Each number is 128 + 32 x the weight over its row's rms, rounded and kept within 0 to 255. Layers, rows and columns count from 0. The size above them is the row's rms in percent of the matrix's.

# layer 12 MLP down (transposed), 512x128, rms 0.0956, rows 449-473, columns 0-63
size [ 19  99 113 109  32 111 104 130 122  26 102 117 114  88 109 105 111 110  84  33 115 116 106  91 101]
[[ 94 106  99 123 103 133 166 151 123 107 154 110 115 139 119 103 102 146 146  97 155 154 140  96 255 160 151 145 230 151 145 198 127 120 140 109  71 121 135 112  72  79 130 110 157 147 127 168 115 103 164 162 146  34 173 110 136 149 108 158 113 138 151 149]
 [121 106 124 152 177 107 150 135  49 112 156 115  94 100 110 193  58 130 155 153  94 144 125 137 142 115 152  98 125 176 128 125 119 133  78 132 125 113 170 133 127 153 207  80 170 159 126 134  94 129  80 103 164 169 149 136  49  65 119 114 113  92  98 119]
 [ 59 163 135 161 137 148 190  95  63 106 134 188  63 154 126 127 197 137 127  73 164  87 133  96 120  52 136 124 140 146 112  97 112 125 122 159 118 135 176 167 120 121 131 155 131 109 214 147 159 146 123  86 108 106 170 137  78 136 177 108 122 106 112 171]
 [102 105 121  69  90 125 105 123 126 149 137 106 145  89 114 106 110 123 138 125 176 146 122 140 106 193 127 155 110  96 110 132 125  99 134 135 172 100  81 142 123 153 161 182 169  96 118 137  25 174 124 129  66 114 140 162  95 135 100 163  81  88 153 101]
 [131 101 149 135 113 116 119 117 112 122 136 133 178 121 104 207 138 152  74 185  73  80 110 147 113 129 122 118 104 135 129  92 102 135 150 118 120 136 128  63  83  79  44 138 185 133 125  74 116 148 145 126 156 173 138 113 167 154 107 169 133 128 137  98]
 [ 97 131 124 131 123 151  96 107  56 145  85 119 131 135 115 118 130 144 137 144 157 136  66 179 116 121 172 129 166  93 137 100 135 148 123 137 143 121 106 165 129 168 177 119 157 156 171  96  84 173 135 136 192  85  91 166 112  97 125  86 212 164 156 142]
 [109 159 180 126 136 114 132 114 186 162  67 119 146  68 100 113 118 108  57 156 107 105  81 182 150 107 149  83 194  42 131 160  96 148 108 112 166 114 131 190 138 125 109 167 182 125  97 121 128 157 203 100  76 113  63  97 106 173 170 143 153 132 123 158]
 [149 126 147 104 141 165 159  90 123 136 143 107  89 150  92  96 161 101 132 147 147 117 153 189 148 162 130 139  67 117 124 135 121 175 116 182 143  99 147 125  95 125 123  98 121 116  95 123 139 138 139 120 109 139  89 145 104 198 118 153 109  36 128 248]
 [121 113 191 116 176 104 175 144 133 158 132 142 123 170 110 130 131 111 169  79 124 145 177 143 130 133 115 134  89  91 169 113  85 136  74 176 119 117 177 105 132 109  56 151 123 100 156 187 137  95 142 176  84 170  98 163 152 138 146 114 133 154 109  94]
 [ 72  89 162 102 150 145 101 169 123 142 146  47 130  95 141 153 165 129 141 130 113 144 165 118 141 199 159 150 155 109 131 131 117 119  68 122 151 140 104 104 113  94 128 152 128 120  44 126 123  92 180 125 132  97 135 126  84 173 184 153 121 135 172 132]
 [155 123 133 103 167  73 138  97 154 103 103 148  70 144 150 157  87 117 116 167 150 130  99 135 113  99 151 103 125 124 164  99  91 108 126 181 127 158 171 130  80  98 143 108 151 183 164 148  72 106 157 150 161 162 143 118  85 241 164 189 171  83 110 193]
 [122  67 127 119 130 152 145  92 101 129 144 156 141 145 172  89 138 131 123 105 117 139 142  97  39  77  85 181 153 178 154 143 118 127  99 123 149 127 139  73 161 107  94 126 155 150 131 198 118  97 124 109 123  89 129 128 135 126 119 153 132 166 126 139]
 [145 149 141 149 119 131 137 124 164 116 108 116 109 147 139 119 126 100 121 126 172  84 126 144 171 169 128 120 156 144 118 101  47  78 114 174 137 107 164 109 145 164 111 103  81 229 172 130  82 190 171 135 220  72 163 140 152 109 190 111  74 140 134 101]
 [ 70 138 184 114 130 167 147 130 150 149  95 120 158 145 104 176 125 118  75 167 144 121 132  90 125  90  90 173 195 138 176 140  87 121 130  97  97 123 117  88 101 125  95 128 165 112  83 186 112 133 118  74 142 135 187 115 102 151  97 234 139 156 133  66]
 [127 106 116 116 115 170 148 128 150 141 148  46  85 125 116  97 147 102 148 111  70 148 114 110 124 181 173 146  78  90 142 191  98 144 109  99 193 206 113 143 138 128  82 188 115 175 137 119 119 118 129 145 130 198 152 140  88 126 122 145 166  78 113 122]
 [119 141 156 135 114 103 106 195 133 111 121 136 121 150 127  95 174 130 114 153 148 105  91 121 236 125 127 128 202  59 195 116 169  81  87 163  97 120 103 126 102 180 146 178 136 142 160 119  96  96 135 140 146  96 156 138 102 134 121 106 102 116  88 121]
 [154 110 125  89 168 117  94 177 164  93 134 129 115 130 180 176 131  53  89 111 184 146 150 154 136 148  87  86 144  64 134 119 114 194 159 131  93 147 123 118 103 230 146 149 137 135  98  98 127 166 149 130  75 131  91 115 148 135 142  72 139 160 112 127]
 [145 103 147  93 201 119 173  94 103  86 117  85 133 134 168 111  72  61  61 196 106 155 131 140 138 136  75 124 142 134 176 103  87 170 132 109 149 139 147 131 131 191 112 119 174 138 114 111 109  88 156 122  83 110 104 165  79 119 160 156  92 131  89 133]
 [ 70 162 139 151 113 139 102 131 133 156 150 120 212 107 126  85 149 233 131 171 158 152  68 141 208 117 139  76 146 105  97  61 123  83  83 146 100 130 171 132  68  93 157 177 169  78 133 115 160 105 125 179 140 142 153 119  71 183  96 118  91 113 120  95]
 [167 109 119 132 127 125 123 134 139 143 154 124 119 109 134 141 132 123 163 151 113 139 144 122  84 130 118 132 137 130 122  80 120  51  88 133 152 114 136 101  89 142 228 138 124  73 159 105 113 182 118 114 192 144 113 106 123 126 157 138 135 113 109 160]
 [ 62 134 166 197 115 135 142  71 120 114 155  89 158 167  88 154 160  43 128 130 130 107 105 120 206 116 177  87 113 183 133 108 166 111 148 142 145  76 154 125 123 165 101 116 174 131 146 161  36 162  77 167 127 103 139 138 102 139 124  70 143  97 163 145]
 [117 104 142 131 146 162 107  91  99  77 140 183 171 147  80 139  34  73 183 131  96 108 165 161  99 103  77 125 167 122 101 115  94 174 159 119  99 109 180 115 134 138 120 147  98 125 164 117 151 104  90 134 151 139 122 118 157 120 162 128  76 172 131 173]
 [140 218  93 119 123 112 101 169 157 113 134 149 119  94 157 106 177 171 101 138 158 178 106 102 141 142  80  98 165 127 113  91  95 116 165 123 116 112 103  71 136  64 126 103 140 141 103 187 152 126 191 158 100  50 140 141 184 144 155  85  98 130 185 136]
 [ 61 144  84 125  81 118  98 112 137 152  93 164 157 121 128 134 152 103 126 147 109  98 100 135 100 119 155 141 148 160 118 141 114 192 208  61 173 112 167 100 120 166 146 127 123 196 165 155  90 165 124  74  98 131 119  50  98 146 105 106  86 132 183 104]
 [119  94  94 144 122 103 106 160 185 114 144 106 148 109  90 145  87  90 124 178 144 126 136 193 148 120 133 192 117  81 133 131 107 129 119 120 124 207 128 148 144 138  85 137 129 169 114 125 188 144 101  98  83 158 124 107 192 115 118 114 178 141  98  80]]
# layer 12 MLP up, 512x128, rms 0.103, rows 450-473, columns 0-63
size [ 98 112 108  34 109 111 124 121  32 102 118 112  91 106 108 109 115  80  43 115 121 104  96  99]
[[149 131 166 137 134  74  93 144 141 103 108 111  72 132 121 121 140 127  67 119  80 140 128 187 136 122 141 143 130 184 103 165 120 109 157 162 113 123 133 136 120 107 121 146 157 110 127 183 196 109 183 129 103 101 154 110 130 115 115  77  67 140  89 147]
 [106 138 128 123 137 123 155 196  91 141 141 153 191 153 145  19 129 152 101 128 106 172 125  69 121 112  85 176 124 129 150 187 138 112 132 110 127 159 113 103 152 125  83 134 136  32 124 141 119 168 128  54  91 120 183 117 100 115 151 135 140 149 131 172]
 [170 111 116 132 113  91  91 125 145 113 111 133  99 189 126  73 160 117 125 118  91  93 138 137 130 102 168 109  69  93 135 143  91 160  99  99  98 102 137 172 139 123 145 176 133 104 121 108 191 151 152 109  82 115  85  84 156 155  98 151 173  93  90 165]
 [119  66  94  79 160  98  85 133 128  83 114 137  88 119 144 108 228 158  96 120  86 163 163 128 132  95 103  39 100 132  91 169 190 159 171  90 139 113  97  82 160 180 121  99  87 106 135 154 137 160 118 145 140 147 173  59 151  79 116  90 142 119 119 122]
 [114 116  58 169 132  52 128  66 110  65 153 151 119 156 161 114 151 164 141 108 135 181 163 190 164 137 107 169 157 171 129 173 163 140 151 164 105 106  74 146 114 152  84 137 151 100  74 135 111 142 104  77  94 128 159 122 227  51 137  74 128  91 135 172]
 [166 131 124 122 174  63  95 161 148 143 129 163 133 110 104  60 124  94 112 149 112 123 134 137 117 141 142 147 119 162  60 134 105 131 186 103 134 151  41 133 139 133 172  82 147 114 123 216 141 158 160 144 120  83 137 115 193 130  97 123 156 114 129 139]
 [139 117 144 102 141  82 100 159 117 106  94 150 175 133 122 110 174 162 114 109 150 124 145 158 165  18 157  86 129 140 154 136 133 118 115 164 151 172 125 134  95 136 174 122 158  71 118 131 208 188 119 113  91  92 128 132 125 130 137  90 119 127 119  95]
 [145 109 185 105 111 125 146 145 171 109 123 155 191 112 152 128 166 134  95 102  85 114 123 110 165 130 101 115 143 153 111 190 151 106 157  25 108 134 154 134 130 112 126 133 132  78 159 137 152 145  78 148  45 110 234 127 112  90  55  92 182 123 119 164]
 [136  95 123 119 211 116 125 129 127 131  93 130 105 139 143 125 222 146  87 101  74 108 223 136 137  97  43 121  83 124 121 205 177 134 146 126 150 136 116 106 122 230 113 113  79 158 138 165 126 182 123 118 136 115 149  95 142 121 141  81 138 172 105 150]
 [148 145  61 149 117 132 113 107 119 122 122 121 167 104 150  91 191 147 113  63 151 148 127 157 157 123 126 106 124 116 164 174 143 174 159  70 112  79 133 101 160 134  99 151 165  87  83 105 154 203 138 132 138 118  90 102 125  59 127 103 135  91 148 188]
 [111 118 132 137 166 136 152 141 116 122 129 159 158  98 126  91 181 191 138  88 155 117 139 123 174 126 123 145 123 134 132 117 110 127 159 154 123 139  88  78 127 171 141  98 135 156 131 112 119 125 138 139 155  91 222 115 118  54 119  54 117 178  97 145]
 [157 109 143  83 148 124 135  94 146 104 139 100 120 106 163 101 171 174 140 144  78 112 174 142 127 108 158 129 120 113  92 103 111 119 108 101  53 134  77  95 150 133 102 119 113 149  96 108  86 144 102  99 103 141 156 107  89  80  76 146  90 186 103 177]
 [149  43 130 161 121  97 127 162  99  68  92 149 101 130 141  91 119 200 127  88 127 132 132 138 128 136  61 122 114 133 128 139 145 148 139  92 118 121 134 105 176 138 137 143  52 149 124 143 144  97 155 119 131 130 156 108  95 131 150 100 107 167 111 133]
 [138  42 137 152  74  54 146 140 158 111 138 177  96 123 113  82 148 180 151 121 143 198 115 123  96 111  74 118 138 157 107 181 201 107 174 155  81 131  94 125 143 167 114 113 158 135 114 184 105 166 183 128 151 139 141 120 140  89 109  61 150 146 126  78]
 [117  80  88 130 145  85 113 189 149 110 135 209 140 144 155 139 123 135  95 150 133 106 118  87 126 121 122 109 125 202 144 170 166 115 133 136 117 147  83  95  80 155 161 132 109 135 142 178 130  85 151 115 152 127 133  99 159 124 144  86 118 165 124 124]
 [157 138 135 139 175  77 130 110 144 135 154 180 180 134 124 109 140 170  85  99 139 146 144 107 135 130 125 108 111 160 100 162 120 143 135 147 109  89  94 137 147 159 185 115 125  94  90 168 143 130  92 149 139 112 181  61  56 147  98  85 156 161 147 179]
 [163 136 127  67 121  33 105 135 108 129 155 174 151 125 127 140 171 114 131  63 143 160 119  57 183 115 130 162 164 163  86 119 155 124 116 104 143 169 112  87 176 163 166 150 111 143 160 201 121  95 102 119 143 130 143  91 181 157 125 158 181 141 143  57]
 [160 109 112  36 141  89  87  78  97 189 173 129  70 123 174 113 126  88 162  69 138 116 149 166 139 113  70 158 174 136  85 183 118 121 115 128 111  50  99 149 152 123 116  52 116 168 160 149 137 109 154  88 115 135 128 124 143 105 150 138 163  97 138 141]
 [186 113 128 135 189 103 116 125 119 115 127 132 105 153 175 122 215 141 102 128  99 166 133 134  87  80 118 117  30 123 125 222 133 138 169 115 167 122  98  97 122 149 112 117 123  90 114 197 130 132 133 120  57 108 122  51 126  56  77  42 123 146  90 127]
 [106 137 124 115 154 146 120  89  76 140  82 131 147 137 196 111 161 172  63 110  98 142 174  94 154  77 132 120 103 106 130 152 129 130  86 157 109 112 173 110 140 145 121 166  68 153 149  91 195 162 179 119 103  84 107 135 152 143 130  75  89 151 119 137]
 [167 133 116 155 122 111 130 117  71 128 151 171  90 154 132 106 149 130  46  96 102 154 154  98 139 160 132 119 153 128 138 131 143 110 118  77 139  74 127 126 192 145 145 135 135 122  87 117 172 126  41  93 128  62 198 123 148 126  69 111  97 172 126 132]
 [124 102 192 128 144 143 157 116  81 104 131 130  88 164 110 159 124  75  79  99  39 125 137 151 150 150 141 123  89 159 112 132 205 137 136  65 124 170 210 110 128 131 153 116 108 140  63  91 126  70 118 139 167 152 202 146 149 112  55 145 146 123  94 115]
 [135  74 104 136 138 127 153 137 136 122 122 108  81  93 148 137 130 149 137 143  68 106 123 173 105 121 150  61  87 130  46 137 102 121 128 196 155 163 103 151 113 130 132 103 104 119 122 212 142  93 149 130  71 138 141 154 165 146  54 130 163 163 118 164]
 [140 136 152 173 108  81  72 129 134 122  68 159 122 109 101  67 163 135 114  74 123 132 187 153  85 117 121 101  98 163  41 136 148 212 141 160 189 155 138 148 171 108 159 134 130 129 100  97 148  92 144 115  99  98 170  85 150 146 172  65 102 112 134 124]]